config = dict(
    num_hidden_layers=12,
    hidden_size=160,
    num_attention_heads=5,
    num_key_value_heads=5,
    head_dim=32,
    intermediate_size=320,
    vocab_size=1120,
    hidden_act='squared_relu',
    norm='rmsnorm',
    norm_place='pre',
    norm_eps=1e-06,
    positions='rope',
    rope_theta=1020.0,
    rope_fraction=0.5,
    qk_norm=False,
    attn_scale=0.177,
    bias='none',
    tie_word_embeddings='early',
    parallel_block=False,
    extras=['local attention windows', 'value residuals', 'hashed n-gram embeddings', 'a smear gate', 'capped logits'],
    init='trunc',
    init_std_qkv=0.0365,
    init_std_o=0.0365,
    init_std_up=0.0365,
    init_std_down=0.0,
    optimizer='adamw',
    learning_rate=0.00337,
    beta1=0.9,
    beta2=0.95,
    weight_decay=0.025,
    lr_head=0.00972,
    warmup_steps=245,
    schedule='wsd',
    decay_fraction=0.716,
    decay_shape='exp',
    final_lr_fraction=0.05,
    batch_tokens=[16384, 32768],
    max_seq_len=2048,
    doc_mask=True,
    train_tokens=184100000,
    max_steps=7613,
    dataset='wikipedia_en',
)
Each number is 500 + 25 x the weight over its row's rms, rounded and kept within 0 to 999. Layers, rows and columns count from 0. Numbers have three digits each. The size before them is the row's rms in percent of the matrix's.

# layer 6 attention output (transposed), 160x160, rms 0.188, rows 99-153, columns 0-79
102:475509513498550514523485502497545459532481504503523483484521522480472489517543506467522483492491546474532428508515492481475495524533503521474467498510505502459493533495487466521492521513490496515496539497483500455464510525514530503488481562
101:499476495494484520499498471490447500479530493498498526475502494472504514476483497470543506514517527506433496491508488564514514460511464494505530520448477520510537512484497508497518516493469481497532493505509532477466482501501498508506526500
109:502479490461522490534486479490485486450462517487540479509474475466528493513523487486542494506474465476521510496571495501493518508515480485479461511444454511504511512528525491521526483506507533529508499525490453519471511440549547470516513511
119:482479489488497522470482504478537543502598518474538507513498507523465490452514478539483442489477480514500484514502504470499472477476509492506505477505522512497501493511542521501537556485540545482503514509458491507507557572482508478522486515
081:513515521511509492528478441471501548521503537486542494488490489477489529469481503473512491489479506482523424485527509500475475481500482488566493502493495528446522531488468495451473533540488508480528468516472503488460477523512541477534513535
100:565484495520475469510517528503477504423522479558527483528494443484527454502519510540501526486494476478532495509505465496536487480476482493489535480508500459555486505518547523525531499518520483500532541508531530491508500510493489478490518497
112:529504525492490539498475517490513517472530525489479526474483496547513478513531475501529513474503442527517435468488514535495494475493474511527531533479489516465502525499490484488497462483513507511492485535510508486520542489472447504471493494
103:482479473557504474550545505529464494481477503532496461492521469460469520444519521492472534536499491525486523489517470505531472488489480504467494503472485505526477503537521515481505488525513520501478512507482540482538493478491505470476540487
101:501524524511485481506521509550525482541469521497496486522487549530533534505493532504484522498469500513500509493466485488472496485520529477528512497499528491457505538461452501468488444521523485480504429457477504507561476470462457497473517477
105:520470463546471488450478522495513509461518493469528516522491468528488513479507517507504543516517490504545543528533511479488472513533510501513488506556526476514501457570469509515510533518507523493489498516470531505521466473499478525500490485
093:482491480489551494487495493511463468510471497485572550451574490515435493478528487486472492489477480516521471544534493499521504464553497544496487500502478503503524490526477474499485513480522491502480471475518511511487459525522508529471467508
101:491504450481513484531463486504501488498501528539518467564517524479521489448472528527477478533504487500504445504525490483486456526494515506472487504504494465510524502499537515483486480513505479490508479533469490518508497488547539496502498501
111:494454470505538487448530493455480501485565519516508502502555497481472458455518473519469476485503528505497518561503469501558521511494521515456524490482501492514476454521531491520520538507536520537473555516494481491491493496506510474509473491
097:530489510511482503533503460495467526491470522511529490485494483465483520491474502524459497491421515483504486458489472454491468499510495517515484464551493495479489537510489524489472510501469477495482495490483499494499492503544539506487459504
104:536491531453507512473489485477521502465524490517483518487499465533517536529475499495538508435489480496527448536473508544520495503503463503515530454471489470508526516467465520488505503543494457531499523496508500479483486484513478471470517506
102:462486486490490505505480514507514497556500507519522489535488490534468481491491468504484479502524513511546554506550521464489484498473575485495484521531515529552481462490521537506513501484535492517467492531490495506498542518484498498527485521
097:523483490507506530506477436463514510482505498471439517454523536495491500486536489513494482491538508516484558464502513529495532471475468553490542558487481547490470460477522471507524515466513487518549540494484499492498507514529460492491504495
116:528518527458512495498509493529493490567508491507472510509501551471521483522489531492486531524485487518475469468487454510523479485509480449510508523458492495480529543472524499469503469497471466457506493504499520480487512447504505492491526460
094:526509481519464484550486519468527510476559536496469494511452519511487489482492489499504533517493473514483508462529486439486501518508526487503460484527516518495505522540493504473509526509444515496498513480461519500503541471472473492513509508
118:472512512470516491516461482484469535513461495482471535473538528505483496496508470517495453477516458511463480499550528537523491487501457549462482536447487565490482524487511494507535492471531538504502480533516477510488531513523510493451472529
102:542479509517438524488507527474522509465533494525489465485476466519488465496528493501494515454502507484541501488485481463527513511458491509529523452533524472515509491516526525527470552494450486497564515512464511495484522511481477526504510542
098:459515463569478502460496504484466517504551468519512517504501492476499503488461491487489472497549511531538575505534513509493445490475528477495503513511547500504498494448516501489481499496495499487540499529493511489496474550481528502521515513
097:496446508469472540471543471499475515439495489492531494517485449525508539492465488498459503522499493525476574505490505499467488468489507473512461511518506469521482471480498512525520560515503509476490524494497518524572508498452494560478552525
112:493486492479485518489498473463506484496497458522572534504483471506508474484495492488532480459507565496524489518512519491543476505506512530483465472520533499542478488481542505488474509493491475531500511560511485474475487480553497499496491500
119:530478494499533490497549539498520462483486526556483514528511477476522471493522501515475487536481543481510511496493492441488485511500517478492527464553499451500485489467477501515497533506495491481466550496525509486555506503490507493492486506
088:470459532473492515450503467481494467501497513480524524482506525520481520496501483474509459508475510518448548524480520499500544489498523490518491484514480505490500475492528494538524505456502505504484535510522511551441486548512475551514505511
112:505483517448492518536505468504464484419440484513493513454481472521530476517516479489524509490527494484489528480535516514490492500504491554473473510496471563516487492494489500475493515478497485504496516557524443495493532484506479511494496519
116:512481497519497529507502540494506460519513498528522486497477475531480530519528505502494512502462521483559492496471509455500509513533519456542492479536520459497495489495462482514493526489478494481457517429504516469510486492477517513484521537
091:510501512488514486508490469533489484566522503457482507495520509507466513511503540498510535467456502506499392525491509516505513510557495485519511527501466485478550523490506461524462473508501493479469476506532513497457470498504520504509473552
116:521490513499514496474467492530464521478456491479475487501485486491547564467485495510487514492490496524504471511491511499455493503509501495470565503515546531513505478576523520547487512507498505516534488531519465501515529531512493514516515519
120:515478481498512515507489498530480474468469506525536475464511478504531504483549460513492507517515507504501529529522523478536507465500499500533501513516496464507517509491500534508503535464469467489568454503503486506507519487458484514499496509
097:481455518499482517505539485478493517457545518522505472505502485480516510510486482547475529503489503482489562469546494441469523496502455490481503481493491550525478536537463489502502509501545488511485503498499496492507457501506521492510518434
106:520512517512540535447495525527494483511511457498482523497508480480518503505498475510466537442527475502464520495484525505499522520533522515495531448517506477506471479549452491461478519521477490494511477496485488518463504510537505519491481525
107:477483537530540522492527544470493504506504480505494445490438529499544507508501541443476532514540504500483475502530542429459494519531512514524479469515495482510506538484468505513537539486456486509501492510461471493501472484477514498479498544
102:530497454526496514521527438517535526453499474501471522512529495497499514471512446501545512532516496544509457500485470540485507483467524525504461529489490493494489556499514517537532497470492527498539501457477471521500500528497467477509547477
097:502490451532490476517506517502528468531549517478479495494473561482522513517495507497476546465497508491492495501463529447505503499501504527515496484492481532467481529476478505531505493457515465493502537477444481468491508436481504501483488527
112:504451493511500481507498464489501513528486478508492528478483493492519535506461512459540516517521482475477440493516504487489521525469499485489492457492518526504510463454501499500506498526505488508498512452508487529547524498486484534465568436
110:494527473529487499536533504486487505488505524537496514533493482504517505531532479507528498510512488508490465522452504493522520500509506518455443487493472462472481518505535473494520525512505514465510517491487532522491514497466473474512454496
112:488505516514492442535560476478520531501523500546486497536510494481496506515533484498521449492499467502497461494464488525465504511545496514482428538492511476450441505472490517497482489520489493514512498499485531470488466455465501488499484535
109:492524514499499507539495546517519493484511474497567488460458508513520497478526473454475483555527464461501510452463529495494511490487509468503446535495527500521537517524533469515496490483547537481510485490478495501511496522501499518473525529
100:502513509480511449495519527523485476458501533521497492527512501502501530507503468527538484528523498503524457501521522502485531498478502502481525496501501476488536543493538453465537527508459520490463506457481520527488497447518563515479508489
102:508521516484461480447462511556476536494457507485504494516560473434496527484520511484484493491453514487519424486499493532500476512491537460515514527537498491510530481519521512453498478511521495485489503442521513494491564475527503505492512526
122:485489536490474505486479485497480490517494515524454509516508516493478495593458496547513521471544555455483502519467528458537487489480485542519519507511478473532500528516480463507492479503504482523534523521501521475479519525479516511536485502
107:554494469516528482505484483481494505506499496494472470534499527492507489471531482557506492524510502529493433562532497500505543460528475539462473507490530474476486500475500506512471494476517463512483514525514492499505480481476478457546483488
114:533501531461471489502484492515454523496503550513520524506541489484459478546545465532548472525460543491550503536499476505491505489508481493511508532486501488501515500506550456498507469498495486540533510477489550505517548520501533499517456483
091:496452480499493519521519524487516466543498507493499508503481522497471506465467486531516528490517473460517537517574513486474547476484494508499531472487506495474513502497490506445588476473475513507510486437482453463509520508493472516487526462
115:518557549491525511502465539505487492454507521506504503523504505538494492456474491523507472515512522480545481525485483494545518511530473470502498518498485485498506517498542492495504484495504507465472473472492494515492480476532517487477505500
107:522518495484508485531480519491488548485544488500513507527525515506473513464487504474487437499482509510514456528522451517507493450490494533535485511498519520467513468469490497500494480507518496517514515496510478538539522536515553493500523490
104:480485505554501492517464547504499510514496525491496511450488518495537527469509524526497500508528502485480500558474506500526496527481498517513506507516467488539510504486479508520508531519473492484532470521519480513521499468513478506507532533
097:489495537496516494487529486461492505543532501517511465505494519507488482518455514495476503501507466465532481507544498483461450496515462479516471506508502523477483486492457495535502512510514505508480525504534505423470466481474552465482501507
110:511513497501491496476500484493436490505480486484491494522431468486537511489505477509525524461521450545495454517554489486461512537506520481469548489520498479453480492471488534482477530548469497459495490473475505529489489488493511479487529507
099:488559536487524491497529503487504535496548533491445497523495510541486481484482507512530513509521489518448405508494520507484517550515510515522501483486479503468493547487487442506512490540479506490487543463483505532526494478485534514501512493
098:480464504485493515569520520478576539509497482533472428502519515516491500524496526512504492479493484435507562501483524468480480512494477504527479509540528553497513483494506483501531537491529462495525524505475485455497486496528531475474526508
114:497451517506499517508502443514495490505464486534527548494516507499504512474499521528478517504528502456479535535478551488528491479498460508470536486501498494494498510558505512515512516522476492515550489529531489520486510507516462538565492496
122:518476478487477521431508480506494502548480481507541504467480469456476488527476493453495464492500464504454542459481488552506493510505534526482493495499522482497480513491521499488508492481520535512499511481504529507482527536495471520492491522
# layer 6 attention value, 160x160, rms 0.175, rows 100-153, columns 0-79
095:523505484486506494512485470527481490535462469464507496524539460473541511508500488453471534530468499490476505500505525508531523515490459521495507496474463560505542475534520533499465548491467536494502512460492492487503443507513506497553459482
101:544478466491513547486490530511508512493503516449536456481539487514551527517505477494497480512525499495528498453509487489520487475472476492512512501510551464504504525462493495479563538512543498499493516537523520508506512474577508478500446497
100:492495514534492457503488477492522525512495491482475496495554519473502505487552502506453492486514531483481501527488503489504505501504499499500554506504452530493462459491544478472504531520566524535474497520488514458497475518517466549535492536
076:492504487481438535499489441517499488532519505439516509461548470510539516491530500492498525498516475478464502569511543509495503509482544505497531531481481524518485524490526526514492550510471512488527502491456478518516493515520450510468489477
098:500491498504471479507506522543501494412490445450517506525485496472506536502569488478473491469472486519524505397528479496489498476488498482503467501501521470492478465489498462469545496488512479531493490491537506476503487461546487470473459529
097:514486548484458455500479503485496501488489487461457485480571522515469530499573499520472515489525502530506497510481509498526495482519437509514506492493480565508514497498467479505482461469479517530528495507516467512496537507485497528508541501
089:512488492497499541509522519517518494482531544479482516475500494519485524483526482479512462499493468479506504454526462494482478470511513478484490510506506471503456480553510462479564463493548505460482477492531548487507528476564474429482468490
093:483494515500497553507524516490491509537478519494509522486495529511483509505445537532565492497496486458499490512465523494513476492477496482502494492521504493515514527514509495525516474499473530489552489500465492491504543506447524511445559466
092:505488497430541531495514520512482486527499471548540478473500463520462480490389502510453504504465479532542503496513508493481501455510495500516514513480501465487486476530507503487522509501455471496507523486511560464490484484513501459547470509
084:541485490526524536517523492518499512566472551513516502555501494500512453539436497531489514533492548478465528563493539480507504541491497508493516498525466469493520507539502517521452475518511482485502485532478509501481492533520479473511520460
104:496484487491515585484495457495526530507499481437520494532518500490504501474511483524523472500523508491495501462515470489516485477448500488455510514501472500504504460475524508483498508507535507468497502529513474542503477492502472477511506466
102:480488487528545491487502481483522507506499491488502514476512487476496480488527484524423494484518555524492486466517493478496520513512493509489526495509465502490492471487519511501483534522553506493436493518532511461487481507538470472556484546
087:510500505514433546490512514472514490488493513499542486494478452506519486493497514510517495506520515469509503525505501503483479473453540468501507494530500484512486541493524534513501559529518474494499496531485508492522457494544454527432459458
091:499491515472501553515497508531477483479500513477511490514533507524500493530499505461445566479503497485519504459491524499516501536491471462485516491489477484508508491519502514476510536513531475541520512526498454473520520498514515492501558484
097:515514481509532520488494498490543530543505570578502516476419522495482487489495454552517464512523505529511507493487466501512500487503527501549459512524480475473495521510495483469489490501535498475434501511525572486498492498497510492520500519
097:504510527512515434488457470481464494508504470534491481452532503473522471514520501430427516511473518516502498479505503506524517491524466511523499486493490594505530513529494519507487535468444523522499490514512482445484465534498495527548481512
103:473504528506502527502498492511503496485498472427461493518529528489515533500555504482525513509513498500492500468515505498486490523475538507451521511506476536516494473508503471538490487513496530493497487489508462574518506478462494480473512467
089:532485499435477513498486518494519498464525550485495501469522510508468534473578470443468479498520471511506494489490486517465502460517552495509523505511530528499485438516518434475479513494576491483464483484502549512487489493536490503509504493
089:518498526529497469477471478482509511543501538474503491500562528494521497525510496570539496513539540469459491520503514479575491491535488519491519504507481559514506484472518491523496524485486533493499496539488458556485516500537498535507509495
090:498493474508474456510503506490512473456513486472509510470455481505520506467533493479495492465516486542538488449517521517474520498497533533536475502471460504505483407487513481506467496496506486520508501493487535459505468495514491531506470528
091:445514514492497477502477491507481484509498426494475540561459501494497509477478496523530475494460473534485504424539507504484527473512522485520446526489516501483513476491492504495495532466506524470501493487499550506479494514490484464566465529
083:542494524478546512473518492511489495502491516530537474511517494516498440497392485510462477537500516461525506502521521501486508441517516525528480476472492482480496506494514482536508524497521514469475514480512517554503496489472563487507461490
100:438504502472497482519494512493503513471494481513502554521476493516505508478531495470513504499522507503516500429487514503475539497497482532535496522484487468493496435486487485514515527481498491489496508543535507525482491489543515485537499548
097:496500493522502472506506531475504507457522528510491505428489530464454475504521534425449481499494527513514500483521467489490493465500546489481504474519511470502467532480529489514501477511566468506473493495541511471506519494506500535461510531
097:526508491520557440522508510522511508506468521532463495508507503485535471534495496491428514512475531474468520555491515493494533551514500522519483476519457494484516488518481534505464517513519513525470493502493514487503474535484504524540506506
099:537497516500465426498462515470487482476481485523488463500522510505489493505510502476483505517519496465531492491476502514513509469521471530516465487482537507509520517513472498508497526462446484513523516525558485588497498477548502517529487511
104:501496469517525521504523517487523514502505561522513519449461513498496469498481499489484499497531512540526507520522507513462482508529536485508493467512522455475470514490500465506498450504586458477491492506483549426515494518486530487460520511
082:495494480524513537506529520511507496517511499465523500481552503513509510532550513481485522493532496525465486517456519493475474551502525495459514502506482496505520517473507500533493484505494513469489502479428481513498532517513490470462537503
159:508481512505515465545478469542492501502479526451478509487511476483548529483528497476494464444505499515493467490465490508452487470490528492491556488511558496501510460519487499549484501481508505512537480495517481526529549486503495481514509512
158:491470517469520504504473490507472480479484495527534495484551512478518484496553488509458483497526519497504505514480506505515490458486463475539488482509479472516510473505494514519541515503446492501541461510483498508542508496508476498490481561
130:504500505517469477528500517499508517476507539461486507502518469492513482515455499486447488479504541458503505499500487446464493502510472482494511468480525515516543543533459487524454480482553474513445490507517466494492483548487509524512506462
129:497478463514523481466464485522513507500533463495462500479440493476492539511455515519480509488493512509425479523487536530483530482544520545513511469478503491521478488518475519459440529512492533513526482456472496533496523503541511496492503506
118:508510519466492537504556534475482512491483486521503460496474517533573517521480551470477517505581515450495507495502551463476504514539493496512449519516491449501508533494495502520498560509454486461510490513480498500479504504548521504483495518
122:499473499505563480539501451508530496484508471490464524491532519495504490475523480504558486484526501576511487516491453512489488466454530537532471478488508504514493513491478494537537493515490488507530499470496478494537512503482466450519523513
132:509533487514469482488536520503508489515516527481466480466491544534520533518501496520487514480555498450480520521472512441491518535513497520497488489517484484464466571468466483509472523483472479451489511517475496491488487437498517485480497490
143:476463491510540502506511482470534505519485508513454513492505515492531522506533510483550489499519465515495502543513506464495501527504492509486494473505501510489455426470466511490485501552525469498508459456520480565518526476441452512496524506
169:478516508486515510479498494481475522472554535554533502539481494528466491510478488499493507579488496503514506506506478495543522504502492487488433496478466520506491557504544428452536499496485512500490532490485553490483515515485490498522473465
167:513518506516486507507520488472511497483530531541526499512461502527481491498508470523535473530444491515474515511507455533514487501547514476443425504479477493494502549471528509452448461474502519534500508492488557478485489466467491515500496473
156:478508502463486497518501503499514490477505502519553481482511518526512506492511508462451476552497484476505528439497506511521498524490491457506475527468557534508534496524563491524549504482546490526507508494503456497486515573526505527491505513
152:490504496472527451499469504508471481468523544516541476513514508519486554499484488468485482529507528481523507478499499501511545473477492479479529497459483489506478503499516456502537514515457499504463508491518490534465484521516528550518498502
142:507504511519485486494484504549499522506478512506494480537551503445470507483551522500510510487445475546480503478495488538505491481451515492495513532521504517488495456516517514440516532539533504509504461478527520499482546485505507522459514535
149:490491489515430506468504498518477538505497499477506514492526523496469512575453511545511520494520520445472499508428512467535529493479475534508528506508481492512496533516485483486462489486516528524493492510450519484493515504502538527514480479
147:555516541532532546510497516500488455518487510489483507524527507498529439467575467512491456497525510508510491534486503510495487477533497495458469486545488445504517497491475501503463503474485494488483471493500546506539494474490476445528501514
122:522511525489455475501450516513476523483499541488515513496554491493471474529490461502533497494445543511531487485487465506508513438447479475495519514471502509506525530509520458482517457488511499574484512516506509489506484514464543526529482491
128:486469489495509509487528513492515491551483529493466496518500506470502509505486490553452511440536485471502519511511505470472500461456462518516522498492457450479474482498474490447528481542450489463502487462503429530493484502513506523465520536
145:532524519499507476498436530513461491469485510501521508527510487514484529454444504502471519538490526472554490484494483535510529518522496468495504513479500513480545519523521484532542480475483506505453497513516496528476481496535519528496490497
127:553498566497529484525462545514488483466501482501490502516522517498457477454499480450530468492488500510529473476513473513500493455525512514531488518508509494476510487484522499520492488482528484516508506529523477545495504476447499492498495489
143:459502523484532500493507526499500490506498513540546503459498504495506509473568535508493505534542493481519496532482506507490521516485500525516487508532416485512487483477515496516542518524455472472502464544496523524506516495494475490504487527
132:513485516509496490485524506462488512516481494511493468488464502520508499511412521483507525458514502464470502508498528496475473501521495474511479509477526486488513512500476534492442504501513509486465516475527489455463484491517517494495501485
145:490458501495510505495517498493466501503504527487482488515433474464532513473501516469484522472514483555502500506545513466473516522495492483500488509499467484487458464471455496492490533551471504412496452466496511522492493497536495485489514521
146:499499507471512466497501526480488514453544515500499513541498495538451516479451520473520488548495527524522491511527492468504518549532515519507497494446458531489464531489520446551493498521498470517472521501521472524459489527449494516544491460
105:497502488490475473506561524475522512502498489511485441497507508542485532530486508530515528498511499440486525516480508459491488552542509470495489517510546513508525525460555524488494539471517470481520545503488489464482498530486497500467468442
134:487468521505481488517468445528492527491502487536523531502483502477519511516498484498461463494508520469486481539470505517509475462458466519504531439490514517504505499547513505507493464558513506514503515519539492520530482469519454505587473524
141:499481505489487563460513469502534541542504461536497512476459500466482492544488480480540504503507457541481517492500511516525498493484516528498474502493496503521450512504504512442495510527526535553532510461496521482514482513515496506501517542
# layer 6 attention query, 160x160, rms 0.187, rows 128-159, columns 0-79
115:488496471490513463486487481417517524487518507512529488515505516490454528502511507496417530482493503535497542512558473500536508470524459500543489490475495509446510518512486478517521495480488461504474561494560470483493477528475498472537502501
063:520522555512458531517516525544502487496482512513478512499474491494513475522508483519587467532532487487529443516482521491449508529474490507437486517527503500535480503478526510486507503528516524519501481510434513504524501501576542510488473515
069:494520557543520498487494507481548507501535483517448488505525503520474496553489461531536492506538525533530494522509507519474479520491482513509510482512500499509459505485492468481498502508501492508465494463454558458473504530531533521479468495
064:487477578485543486487522533500545478499485450527431540524554491530473485508528489525536474472535469515524502522493483503494485510483482481499446492507451464496513535484504480480533528474463516455508469473467514456513512489484516509497503480
083:486527541487525515501498483506521551451521461527476495496559532504501478538510535517471499525496492549504501476474482517525481544472459474505499499497514545530498494491481483477536564492504533479486478534464443513508490476521530485510528456
072:528474495476487437529467493525454486523461509431498458516475501470533503519534479469473506494495519513484452510522502488503488519497483507528465504547505487513543493499498520501464509539521473553501516565508497519500494505487514521499542479
067:523476513503515472455459466500489507490510482457540462524511514517502519507515522426483525528471529478472492494480513487480493464510506456490552516494537509523480556480518544509512509509479517506563509476484437519496500534525551485500521505
085:538526489546514480529513503488473501483525550518476497455511469541495521519497493482505495504519497544510527492538464484485491529513519550511463531468476509486500517517518488498491524506466491495468497490524480513477499498512460486499469468
095:513490469531508469510446487537471501525468509453533499524523499474516500532480523495455491491462539457486471488470518497513494495496526452517472524512520487525522434511510554520483496507503496508527477511471466543507504501496487559507522469
123:461518557474519538471529510478522518471519470538454528467533515526478482490506468501541515490509479541519534494488487501514505528484465499497491478498467491470479548510480438459513515506479496471465524446549512468518479491519498487490474532
108:460529531487505532477516506463517539468522460542464531479519517513451476511496477537515513522506474534530542477502471491518520521482484499506484475507462503490498535510472440466499509498482507479469520469547518463520489475533507473489475545
101:461513546481514536463491518476533541455535468538484533477537527523470472509499478545498508512508485519531545474481473507511486506486480492500499474490488515474489538513470442449530523489475535469492525470532478478507467477509495478515478504
087:499535535477521556478497525470542546458519482541498528483546516545484483508455477522513503524495475552525547476487501496505481511488481476508514477486488503481491509518469432435519509523503519467481515439532505471510482475515496487514486495
077:488500504526552524469491497480531510523512452467420467455516485545498475532490529506501506496487500532504492499453510514523471548499546510486514510498468501507464495520480463451474530513470528484488481480461525502505490486530533532474495500
118:539476479527480485545506480496469475531497516472485484527487475514534508489523508510491476504477516471481452536482496459541519468484490502474517504493493503540500467498512568513478498516517517525517480515476513480499531486499471503462528505
177:513467471527468474550524485529467467536495516474511494525488470516517520465503537514524467517470512454472455520493505461521529492497517499486499531486500510532514473467510518521484496477501538512532444510470487498463528510513456523473517486
092:499508484513483472523525480494508496496474488547498502502460504501522513505525487515523466469532487560510532572479462502515510459500521505491454498498444421535516496500477509524489532515492481515491507468549543506511512500441432496488493514
103:481481510490457518508470494460495506497514492504500459488522526490549507511478491459486492516464526478540494523514537463508495549517470482465524529465522502518444470517515498517475487553514504524477512503533488501491505542536524558520497495
096:503509496488487495512442500496520520488490494464483516501513513489495484498522577511484468532485467475488481489438477502499501495508464540480465518469509521510502489469554478492519509475517530511473443549481485481549496470561494496523516521
085:531532491512494515520484508485513549473497499486489519506507470519510477518471530527462516557502482501475505458513514508463478514488488531453529476511507550481486509534499536456489541518502537485522470528474470504504500464507500503524468459
099:508507452444490510504443491462518515511486524457541523556507502496481502512508558501480500527521478462498488513472499540515453446478475514455486526485501531458511506501530486490529475501536526496472486522532522523509507479538576526496510532
101:492539502483457523545543470497514504510487489520518489517490529508511495557538515540422488506504521462503503475452503484512475464496509455505497510478524529524464517505497511522525502468480518542514501526514450501501480419507523496534519495
097:484498493479459475507509482483555510498524513499468515482495533529507509510502484503456472550504506466544516472498514442517533524471471455496501547469480473507448508533519477523516471478497474570505505510510496472488505510530490503482515534
100:493525503515486529510502504489521499558477517512487521497484473492490481570498535565480517482509531473481524486486492493478489473501480532453492490489467464519488447497522542536466507525497468504478472507445547470478503462491507525476465525
102:491479532508451553530514495518435498485480505523472529478507502497517501465474522511505509475470546464534481531496538479519506518511459501502568524480481500503498471540495488517482468523529513472560493525539473519490520515513518547475511505
083:491481498482482512504530490548488485509512489528520526477459475472436516472520488559526513475503464534467491490536496483528482499516508489509490473505450490512565525500494502497522496449486529459502483484504492471440540536521486480458512519
088:493531474504482422532530505488476478547495494477526489526530484510490508560549511528513478468505494496476518455516512471505483494478522484511464515483470538518516484522533472457534515468496531495454479469508485507451504482497509520477500489
097:506497493503519497470473503496553506475545505532444509506535529514538488472524474461484511539541512514521529507461443479517540510481485487474483468530504480491488529467486483483501520511532466539506503498483508482556497503491488460490511503
087:497485523457508532460504475534494498480517508490484512522519527499501499495491447518461509534529510431537504496465534482470524480494498477468517482490519505479452563506515529516513508468482513535504501513486481497527505444504532497478507471
089:501543486440497478518490480481500553469523503526515499483510547483459463549478533492501504531508494523488513483492485535509540490511495514502446487536494542510534505503526473464515525505540517510473524545501473520532477453490506429541518480
089:520491488509495535487473509507542478454548482544515484482510483499487481458450452502494514514498497530492494478526516508504559472524540501495539468561521473485532508483468559471488485501522484503549495515482517468502487521472460461504460478
100:504526502504483522536518466453532546510533500512450522480509501509480519510456528542491505576493491485462520515482512500504505538489477558449515474478438507526480465544523533525456519521551525522493495493515530484493522477548494502492488495
# layer 6 attention key, 160x160, rms 0.19, rows 128-159, columns 0-79
118:487501512509493487476513529478517528513492455527467508474498519447508509526522447472504527460516481498494506516529512544452476507506490518530478454542489480483549501516496501513509459503512473479473521530534532478529502484508492477499482544
080:510457450526508458503524472506462448533492494455500521508488504519495520497529511506480500502467513459486470528487482501496507490509502462508484518466537487516531504486521541496528482466512546478492521471461510522489486502515464518476562471
091:508510510501537486441486539517467482494475464479473505482541527480507489545520457490433526453522505485497488541513475500482506494530486499538481497495547510499543506523508513507534461495527465491470512530513490509546471511507480529517519526
091:485524514472520497474515549485516527493496494523478503496497517464549512522474458456504518463511481528532514487533489509470491499523521514525486450544488518465525501519488461511439458514536456516458511542547498478531480526501533497494499530
111:482524549478516491464466526471544551441467484514472527514498526479472509525510486500492541485555483553571518483509466524482496503468515527516452499527456488485493517492514490473497481484517486490493522532511459518529454539484462469510523500
076:499463481521495486510535483530483456522522506520513494472478486527513505459485522522503478525474482486475452513465526495523523494483524467477513514466512494537507496499496523519531511466477534501525473477441522499473508498517461511511541469
194:508476473514488489521497461534453469507523524512527470501491476538509515466491524518516467524468499483481458518490508486515529498509512476461517524453510516537478497496504523503502516490502529502505456476472518527476527523513482513499518452
198:515455467512491473533533480521467451528530502498529482504499478532527524458498533492521459510485523476478452496481500495521532506489519456452517544481499521549486484476508513525488510475505529502523465469467482518464520533511480520485515463
094:478523503449520509498501496496522510487544552543533475558495496485500524466473519474501492487511476545480497473487533502531484500478476522500527501502461492485462514499454439490512525521477477518504489480525500435459483493478490453549477550
113:486516542482512519467491542480527547501460477506468519475519530462513506552520444471487527449532506519518525519536486506461465500517497519536479451543502481470519498503508498498497475537517458491478508529540513492523498489492525499480499548
102:479530537470507517484480547467530558486459484501473510489526537460505485523500452474488521460545503521514545491533490488474481493515493518529484456541486477463503502509498487500483475530491458499495505538547484489521508483489518487497474530
089:502540543472512511494468522488529542482453492504479511512509526463501489535508470476491525469536503511541552493530467509488462514505490528527472442556496495461526495503508496482478480521523462486491519528522493500538483505490520474498486510
085:507531549479503501476462528489523534495470484507487525501527516473498495536504485482486525466531519509518560501517479493461460531522471529521495458546498480490515510510515493475466482525511457486487525535539486496527484512478527490519482530
136:495536532465511523472500555472519536454473479522491527497519548473477492495484453500481533495521488528539519489519471549444495517503481511500498491532482484463496530538504469490519482513494478494477513517520517498512486504491503482531466527
058:450461474520507501503502494494459494524508440483508487480509459499445476490450510485498486481497517492509452503487527526490501486495469478506508530524479456530504498530451486505525467499460480495524509502536521456503539489511491517500485495
060:450486554473480499498513515463529548474491464531479493488529520479511521506516464517514519452532523503526507509506507513483486503498512497493499453537473493483516486499490482483480467499515480489494472502536510479509522495521495504478452523
094:478477461505503460516541511465484461495524468505509474503472465509507486494457512459460500491507485500472488510524511538525533515462493492497541512515495455499541497482481488544467468466492497506511508489505493467490547471513516491523485489
100:512501522495557515515510507507540508517481496542527497485505520493468475519498491507431510496532471524455497498478540518474432454452502491559490529499493514542505511545468539520498476515474496500542511511497507493506475480515492498532514523
095:494506545454503518490482494454540542458476515526502535509487534507502533500526497521514550500514527498555495487507489466493482500487496496561496436487493516460492486505516499513490507519482515478483517503523454497492460527472507506478521485
091:528514499510492493524452517513493492496506499476523491528515516505470484473511508509546498483491521459491505460496465493508503518548528472523500515504495541513479496447544473495505512506528524459508498488469479546493487559493502493499489479
097:531515503502502525472490484489530520486450502469511507504468528512495543473512486514492571520498524514486508499508498438495467510519518534497471402475509515458497504476526541477508537524466501527502515532503458499498470482476520487473479500
099:511484502497508502517444511484496514465495480447487552506521488507475500505489478535475532502460492523550504499519469494531531511473469519504483516538505441471534488468480513465565465487517536507478516506484510514549567487500502477515520481
093:537474493463547506512526503449485471540495485512524520456523501467490501511515455464471506496502505515515496527483529500486466545458482510488516494510506477498498507526461539484507446507496497498463493482536500505504508479535521543506506473
100:506480489481496448515499488478497486467518501438501523508550495513511508475469454536465469486439545476535499505536494494499548462494507427500525511516503495481477513488498490500523473513524499524491501476521483486495500479542509514493461480
097:497514515515532543458501513478569498507475460498503482493525516518486501523491485504515512496508471562470534446536513535455454449500497511518493526518481484511515504508468500496488497494486461530536526492513541494476505468491506459501480549
084:513527472514492478472524517489533531515507481517483519494487475490530492515484455469531479446533502506489526492540530520497522489486536535479515474535481469462502481485512532443436483512495458497487482495545509480507509493490491509472461560
085:509470556530504473529515502483504527482486481507522570509468501476541541497504482506480501443478526496523498529504507523467512551499482508482466478525513496483485507482502511493499466492495474483454454527516515502558493504534501505525462541
096:492464494497512459477518470498458454531528507519508434514470479488476528472483508466507507519534499446531470538490469475520509523480491482469508513483514517485472501503472493548506484468505506504498503475505469497457487521488508520488524451
088:561479471477502461484488523503493490508512534462513503491485452487484523433506501474511505518461504501486478459504465498534449514533524499470491520486520516441485506480485517464505521527515502474492467490502478514483512526502524524491512464
090:479462497524484491503443458493458454471506531479532497533449491497494538478538531485504489516493498467503487539487472474500547526490518491521500489456517495522469487484522509491487538480482531503508486487469463553503509518471456483519538458
087:508530496496472488484479478532474538534532506502494443530508454485455502527494523502558490510530487457478529536483494468530502489467497530490508533491496496477459470510481510494473508521488500499478498484503474496451515475489491492503523511
100:474497470507498502505473498453510491492497477509559492501506503495513508482480458456484527476492499481511503478530499474485477488507531426562557532516464491526454482509502512471491472519470516514541484490532475513477509537542507486500439523